Part of a small language model's weights.
Size: 8 layers, width 768, 6 heads of 128, MLP 3072 GELU, vocabulary 16384.
Architecture: LayerNorm before each block, learned positions.
Training: a variant of SOAP for these matrices, 625M tokens.
Each number is 128 + 24 x the weight over its row's rms, rounded and kept within 0 to 255. Layers, rows and columns count from 0. The size above them is the row's rms in percent of the matrix's.

# layer 3 MLP down (transposed), 3072x768, rms 0.0978, rows 936-944, columns 0-191
size [119  98 100 102  92  95 108 103 109]
[[ 88 153 179 111  92 164 150  94 163 124 116 134 174 166 155 111 125 164 181 177 120 127  88 141 133 155 160 165 132 122 155 126 138 139  83 141 125  89 124 130 122 114 147 127 101 155 140 136 114 109 127 138 109  96 135 121 143 120 152 142 139 122 109 115 193 106 169 153 139 159 160  93 127 119  96 161  86 120 122 125  73 125 153 117 143 157 132 105 109 132 122 166 142 106 111  93 123 119 123 144 122 137 151 126  86 115 108 145 103 129 104 128 169 169 126 113 147 101 166 162 167 126 124 109 105 133  91 158 130 116 122 122  64 126 148 136 105  77 150  93  85 169 120 140 150 159 118  97 137 101 156 177 138 134 103 140 128 136 167 125 131 104  98 132 129 117 137 129 115 102 154 135 110 162 175 109  94 125 165 153 154 128 147 149 128 142 128 107 149 166 149 146]
 [121 129 150 116 182 119 175 139 145 128 128 107 110 103 125 104 115  87 132  73 126 133 134 158 176 144 153 127 129 146 142  84 145 157 134  96 118 117 148 133 128 125 116 143 133 125  98 192 129 101 107 103 126 188 127 138 135 130 163 152 173 108 123 119 186 108 126 140 110 174 149 120 119 101 143  97 188 146 159 127 168 123 116 101 117 155 141 121 121 126 133 117 115 112 190 136 126 134 119 173 147 118 113 100 140 117  84 125 191 141 128 150 101 134 111 116 138 155 125 114 112 149 160 164 151 128  72 127 130 122 122 199 128 110 131 160 153 127 150 130 112 116 111 155 156  84  95 142 135 185 167 122 134 105 105 140 138 131 126 124 124 133 122 139  97  87 109 143 161 141 144 117 163 146 115 132  98 124 140 165 118 164 162 120 142 150 138 127 103 103 126 123]
 [140 129 135 152 122  88 104 159 120 121 150 136 145 109 130 167 103 129 102 156  67 105 136 108 101 123 113 105 121 133 167 138 147 123 158 155 102 122  86 102 133 149 167  92 117 104 139 161 118  67 120 184  61 103 153 111 129 100 102 129 113 174 159  94 100 136 120 139 172 120 146 138 182 162 124 136 133 101 140 136 125 129 127 130 122 124 137 102 107  86 146 120 136 154 123 117 174 138 169 155 112 148 148 160 147 113 125 103 155 134 134 113 123 171  96  63 184 148 106 129 126 131 134 165 154 114 167 136 116 153 147 104 100 128  95  94 159 140 114 182  79 109  74 124 140 120 121 160 180  68 131  91 143 165 117 129 175 106 130 114 143  85 135 127 168 126 115 160 156 131 151 106 164 126 143 120 118 135 128 124  87 119 124 132 138 158 138 134 110 111 163 115]
 [139 142  99 122 188 138 127 124 105 119 143 151  84  95 156 123 115 113 142 137 124 107 147 114 129 155 150 123 144 131 117 176 126 120  88 136  97 128 140  91 130 132 153 143 101  91  93 136 122 113 115 128 145 169 143  79 106 138  91 123 111 109 128  98 127 168 134 134 154 126 117 118  66 148 177 131 147  98 134 149 204 140 148 124 108 130 104 124 138 119 113 122 138 102 109 107 124 105  94 118 141 110 135 129 119  91 119 139 108  75 113  87  86 130 143 101 126 134 108 140 138 109 154  95 145  96 135 152 132 168 131  95 162 135 130 146 167  98 135 132 118 110 169 130 137 122 119 113 144 126 111 139 127  45 113 115 150 149 154 114  60 168 116 124 122  88 101 129 174 141 130 111 109 103 113 119 143 167 147 144 127 125 135 107  98 166 101 122 126 121 117 132]
 [113 111 161 132 148 118 158 155 117 107 135  96 114 126 111 120 150 127 105  91 140 170 128 121 110 103 105 110 109 136 172 144 112 140 134 131 144 134 171 120 134 161 135 153 123 115 132 192 118 111 143 137  94 139 119 143 158 156 140 169 116 150  94 118 101 143 130 144 116 154 111 131 112  99 112 108 182 138 138 104 131 137 105 136 146 119 154 178 113  94 118 136 143 164 131 142 149  92  93 108 113 128 132  88  94  94 148 178  99 128  83 136 126 129 140 131 163 161 131 130 179 154 167 168 154 130 142 147  94 139 176 148  86 129 143 101 156 121 149 139 140 121 121 112 101 124 141 121 112  87 113  98 116 129 115 131 139 128 125 112 124 121 144 172 164 164  61 134 130  84 133 121 132  85 145 115 142 122 144 116 125  80 137  99 147 110 147  80 116 140 145 142]
 [144  91 142 106 127 124 112 155 129 123 115 103 131 152 121 110 123  98 132 193 164 113 117 131 138 107 151 147  83 114 160 141 142 157 115 151 162 117 160 148 117 135 122 135 157 161 119 147 155 110 119 127 111 127  82 149 129 165 127 140 117 135 125 167 113 136 125 115 142 102 112 104  81 110 176 134 134 146  91 101 118 105  97  80 149  94 152 144 100 137 146 132 132 146 130 106 133 128 135 139  89 106 122 154 131 148 137 142 129 116 124 156 106 131 188 135 144 147 126 110 106 114 135 123 123 113 135 146 148 132 144 182 112 167 156 135 114 144 141 167 112 137 123 169 116 103 108 106 102 121 131 114 193 143 193 154 141 172 134 150 129 164 118 123 137 114 171 106 138 157 130 145 120 133 139 157 102 122 158 117  73 129 144 146 121 115 141 150  51 126 127 142]
 [125 157 169 154 123  94 118 126 157 120 110 109 101 206 119 108 111 126 170  69 119 120 129 181 126 123 142 131 120 166 132 146 102 117  78 170 105 115 126 126 116 112 134 150 141 122 150 165 105 160 106 111 115 119  95 140 140 133  84 135  94 180 117 124 147 121 133 136 127 105 120 149 111 138 126 119 154 118 152 130  96 116 147 107 117 118 124 165 121 135 100 166 145 145 114  99 157 187  98 137  91 118 107 102 118 138  89 114 160 152 144 105 141 135 141 117 127 140 108  96 115 129 168 134 125 127 128 126 144 149 128 115 173 123 142 125 122 123 137 153 162 140 105 129 126 114 113 146  65 191 106 117 139 135 157 142 104 146 110 176 137 162 113 155 124 133 133 110 119 144 174 139 103 119 119 184 111 125 117 139 155 163 110  90 121 144 135 168 145 148 111 111]
 [112  86 117 139  90 118  97 103 143 105 145 129 126  70 105 105 173 161 151 160 132 111 127 180 111  96 159 106 109 157  94 137  94 123 130 139 149  95 156 122 158  80 142 169 143 153 133  99 113 149 133 121  93 126 162 143 133  91 147 125 110 103 124 149 120 102 125 127 176 120 116 148 126 127 131 134 108 147 182 144  91 149 111 125 152 147 122 149 162 138 116 156 120 135 139 156 135  90 109 136  80 128 127 135 102  92 114  76 113 111 112 145 116 137 155 135 151  98 155 153 148 120 119  62 139 136 124 124 141 146 141 167 133 110  81 146 109 120  75 122 166 156 145 121 117 156 107 170 181 109  95 139 106 142 145 106 153 129 126  95 117 109 138  81 101  84 126 135  69  93 144 144 156 139 127 124 141 143 152 149 132 143 103 156 144 154 139 157 148 157 146 157]
 [131 126 155 170 151 120 181 132 136  97 105 140 150 136 139 119 121 162 100  97 171 122 110 119 103 137 116 165 120 163 167 115 106 112 105 165 136 103 153  98 107 130 116 134 129 122 163 174 157  99  85 122 137 156 152 133 148 137 119 124 118 115 134 133 150 143 110 158 128 110  91  89 157 130 128 100 125 137  66 120 147 150 101  96 148 106 121 137 119 130  92 140 141 139 157  75 114 147 110 104 122  84 163 134 148 142  86 121  87 150 162 145 155 143  72 129  92 174 116 148 109 111  99 174 159 137 117  98 113 138  89 142 134 162  71 137 144 168 121 104  96 121 128 124 163 146 127 125 146 160 112 130 131 119 147 136  89  95  99 163 179 152 102 167 136 128 119 113 182 108 139 183 135 124 116 130 121 156 117 173 124 129  94 122 137 110 124 167 122 123  87 142]]
# layer 3 MLP up, 3072x768, rms 0.0966, rows 937-944, columns 0-191
size [ 98  99 100  95 100 103 107 102]
[[123  84 125 128 130 119 173 104 172 127 170 124 153  95  70 111 148 126 106 162 117 169 146 119 143 138  95 127 126 123 170 107 142 143  83 101 101 104 126 138  98 100 117  97 159 158  97 134  92 145  92 177 132 138 120 144 119 130 158 157 135 132 102 134 150 159 125 139 116 123 114 116  50 130 103 128 127  89 109 165 140 127 141 105 118 152 158 133  91 153 117 166 130  93 127 133 164 132 140 104 138  87 131 106 145 122 154 182 109 127  95 152 178 137 134 165 116 147 172 182  86 127 176 121 112 130 121  83 103 132 105 156 158 132 139 137  99 119 104 155 119 132  98 134 139 171 101 115 114 122 131 151 113 137 159 145 119 120 122 125 136 109 173  78 130 112 166  86 136 143 110 121 167 129 111 163 124 120 113 139 114 143  90 176 115 136 149 134 154 136 158 188]
 [111 101 119  90  57 126 109 111 106 161 135 114  87 135 120 128 117 114 100 130 121 151 143 137 176 123 103 114 110 117 136 134 143 138 150 140  88 131 179 149 141 138 156  93 198 106 153  77 152 144 109 129 142  99 154 138 133 120 111  91 134 149 108 122  64 103  93 136 130 145 131 142 111 198 139 159 132 132 122  92 151 182 114  73 148 123 115 136 138 124 140 114 162 103 106 146 125 115  67 129 109 156 139 145 146 144 130 145 115 123 140 131  97 150 108 108 159 188 131  89 129 143  92 119 142 190 159 158 120 128 158 126 124 166 117 130 129 136 128 134 123 139 119 124 114 116 139 138 111 102 153 103 153 107 126 156  87  97 182 101 103 158 141 115 130 153  98 120 121 110 103 114 132 100 163 141 100 149 162 129 100 135 102 164 143 115 119 129 147 127 172 130]
 [108 142 119 139 115 125  89 129 140 136  75 129 135  91 139  97 136 116 155 122  98 131 117 107 126 113 158 119 147 121 154 150 153 123 142 118 139 125 124 160 120 102 101 128 125 137 108 100 122 115 163  87  68 138 105 116 138 146 110 171 155  72 139 145 116 141  92  96 106 134 109 105 166 156 130 119 107 138 114 135 173 152  90 125 138 170 126 130 166  80 147 117 127 125 115 116  86 128  94 152 172 139 138 108 108  86 129 142 130 152 114 132 165 104 125  94 192 105 149 124 200 149 108 143 171  71 134 114 136 143  65 120  82 152 170 126 100 127 116  96  77 136 121 139 117 144 137  81 138 139 104  85 134 133 143 147 112  99 167 128 165 124 106 152 136 147 148 123 148 118  84 136 167 108 141 128 134  94 113 110 139 167  97 109 143 109  98 143 123 153 111 118]
 [117  93 137 120 135 101 153 144  81  92 136 124 134 167 137 159 114 149 110 151 120 111 166 153 105 131 139 133 109 154 120 117  63 169 135 122 132 139  83 103 107 125 131 118 161 149 131 137 128 125 121 156  84 120 132 132 120 128  98 133 139 109  81 119 126 109 140 117 128 130 132 108 142 118 140 133 153 166 159 149 131 132 165 124 135 120 136 178 133 127 118 144 163 160  99 115 126 109 170 147 170 110 127 116  77  92 138 117 161 147 100 113 100 147 122 140 133 103 170 170 157 117 113 142 160 170 131 152 112 117 135 104 131 151 141 124 167 122 141 123 136 141 114 127 121 136 117 141 167 112  99 105 124 121 129 120 133  93 126 124 139 148 103 140 186 145  52 133 109 126 127 108 114 113 162  82 146 103 151 119 162 141 101 122 117 105 132 159 125 123 157 155]
 [125 130 135 145 104  76 123 120 105 141 108 124 119 117 121 114 117 156 164 132 138 124 100 114 118 160 137 103 159 158 149 142 155 112 173 122 138 144 137  86 148  99 139 122 120 160 133 145 121 127 145 156 153 140 178 124 107 106 133 169 149 117 114 163  97 148 156 177 130 129 118  83 120 163 109  98  95 128 101 123 126 121 171  87  98  88 107 122 120  97 159 110 138 134 142 160 127 150 136 133 125 213 151 102 107 139 198  76 144 124  90 105 123 119 136  91 132 134 138 108  98  99  86 132  78 130 155 137 100 122 126 123 122  86 152 171 129 129 142 115 150  88 148 117 131 137 110 136 103 167 151 121 152 145 114 140 111  79 101 104 161 127 110 125 108 118 149 111  97  89 137 134 152  95 125  95 136 143 171 130 163 129 102 144 171 128  92  95 166 127 140 130]
 [139 116 124 119 114  98 200 177 108 101 138 126 129 162 118 109 124 143 149 130 125  74 126 133 120 122 108 102 125 150 137 140  97 136 159 144 140 140 145 108 174 121 152 168 115 118 150 115 119  98  84 100  93 164 110 139  83 150 136 112 126 127 129 104 142 123  98 134 104 112 182 117 153 116 125 112 133  97 135 104  72 113 112  92 108 134 111 111 100 131  92 163 114 135 119 122  70 163 125 137 124 106 159 120 142 116 123 136 157 127 147 145 107 117 154 126 135 120 122  91 159 134 133 137 102 182 161 129 126 140 134 131  99 119 156 151 119  90 167 106 176 127 114 149 125 136 120 160 172 127 125 150 132 120 100 127 153 121 118 142 123 136 119 137 125 131 146 139 121 122 101 119 142 136 119  98  97 121 131 131 124 181 126 129 148 163 114 119 124 118 109 111]
 [116 115  97 125  69 115 142 113  85 175 161 129 108 157 109 128 116 129 120 109 143 134 232 148 106 116  90 148 104 119 129 141 168 156 107 101 148 113 112 130 129 106 176 124 176 127 152  99 158 108 142 113 114 143 118 145 145  98  96 120  95  94 104 152 140 156 120 131 126 132 135 160 179 132 123 116  94 146 140 173 111 143 114 142 170 128 164 150  94  75 118 156 142 113 117 151 100  89 102 133 125 174 110 128 129 115  96 121 117 166 136 158 178 148  88 147  82 107  84  94 117 138 114 116 101 141 130 135 168 115 127 145 109 102  80 114 143 110  87 118 122 104 154 112 144 112 127 159 144 130  84 107  87 128 118 140 135 139 102 123 110 153 125 170 114 134 112 139 181 109 139 196 146 121 138 123 141 122 142 146 149 146 107 151  94 144 108 107 116 125 133 149]
 [155 120 141  94 156  89 118 129 119 105 115 140 156 109 117 112 160 137 123 136  61 102 131  91 114 124 133  95 108 138 152 100 135 148 117  97 127 135 151 173 159 114  83 133 100 110 145 111  75  85 113 107 143  96 165 148 130 158 113 103 100 134 127 145 110 149 135 125 119 108  82 121 115 155 127 107 147 110 164 130 134 131 127 119 112 125 117 136 146 147 148 119  99 103 118  83 137 144 126 123 124 126 136 138 121 174 118 116 133 132 126 161 125 112 117 116 112 110  80 138 166 127  96 132 178 110 135 132 143 128  96 133 138  79 130 126 105 132 122 143 111  95 142 109 107 142 161 126 116 146 149 126 202 117 117 145  86 118 149 125 132 127  94 148 101  99 109 101 123  80 112  96 129 153 105  81  96  95 147 141 104 147 142 147  79 112 176 163 147 102 102 115]]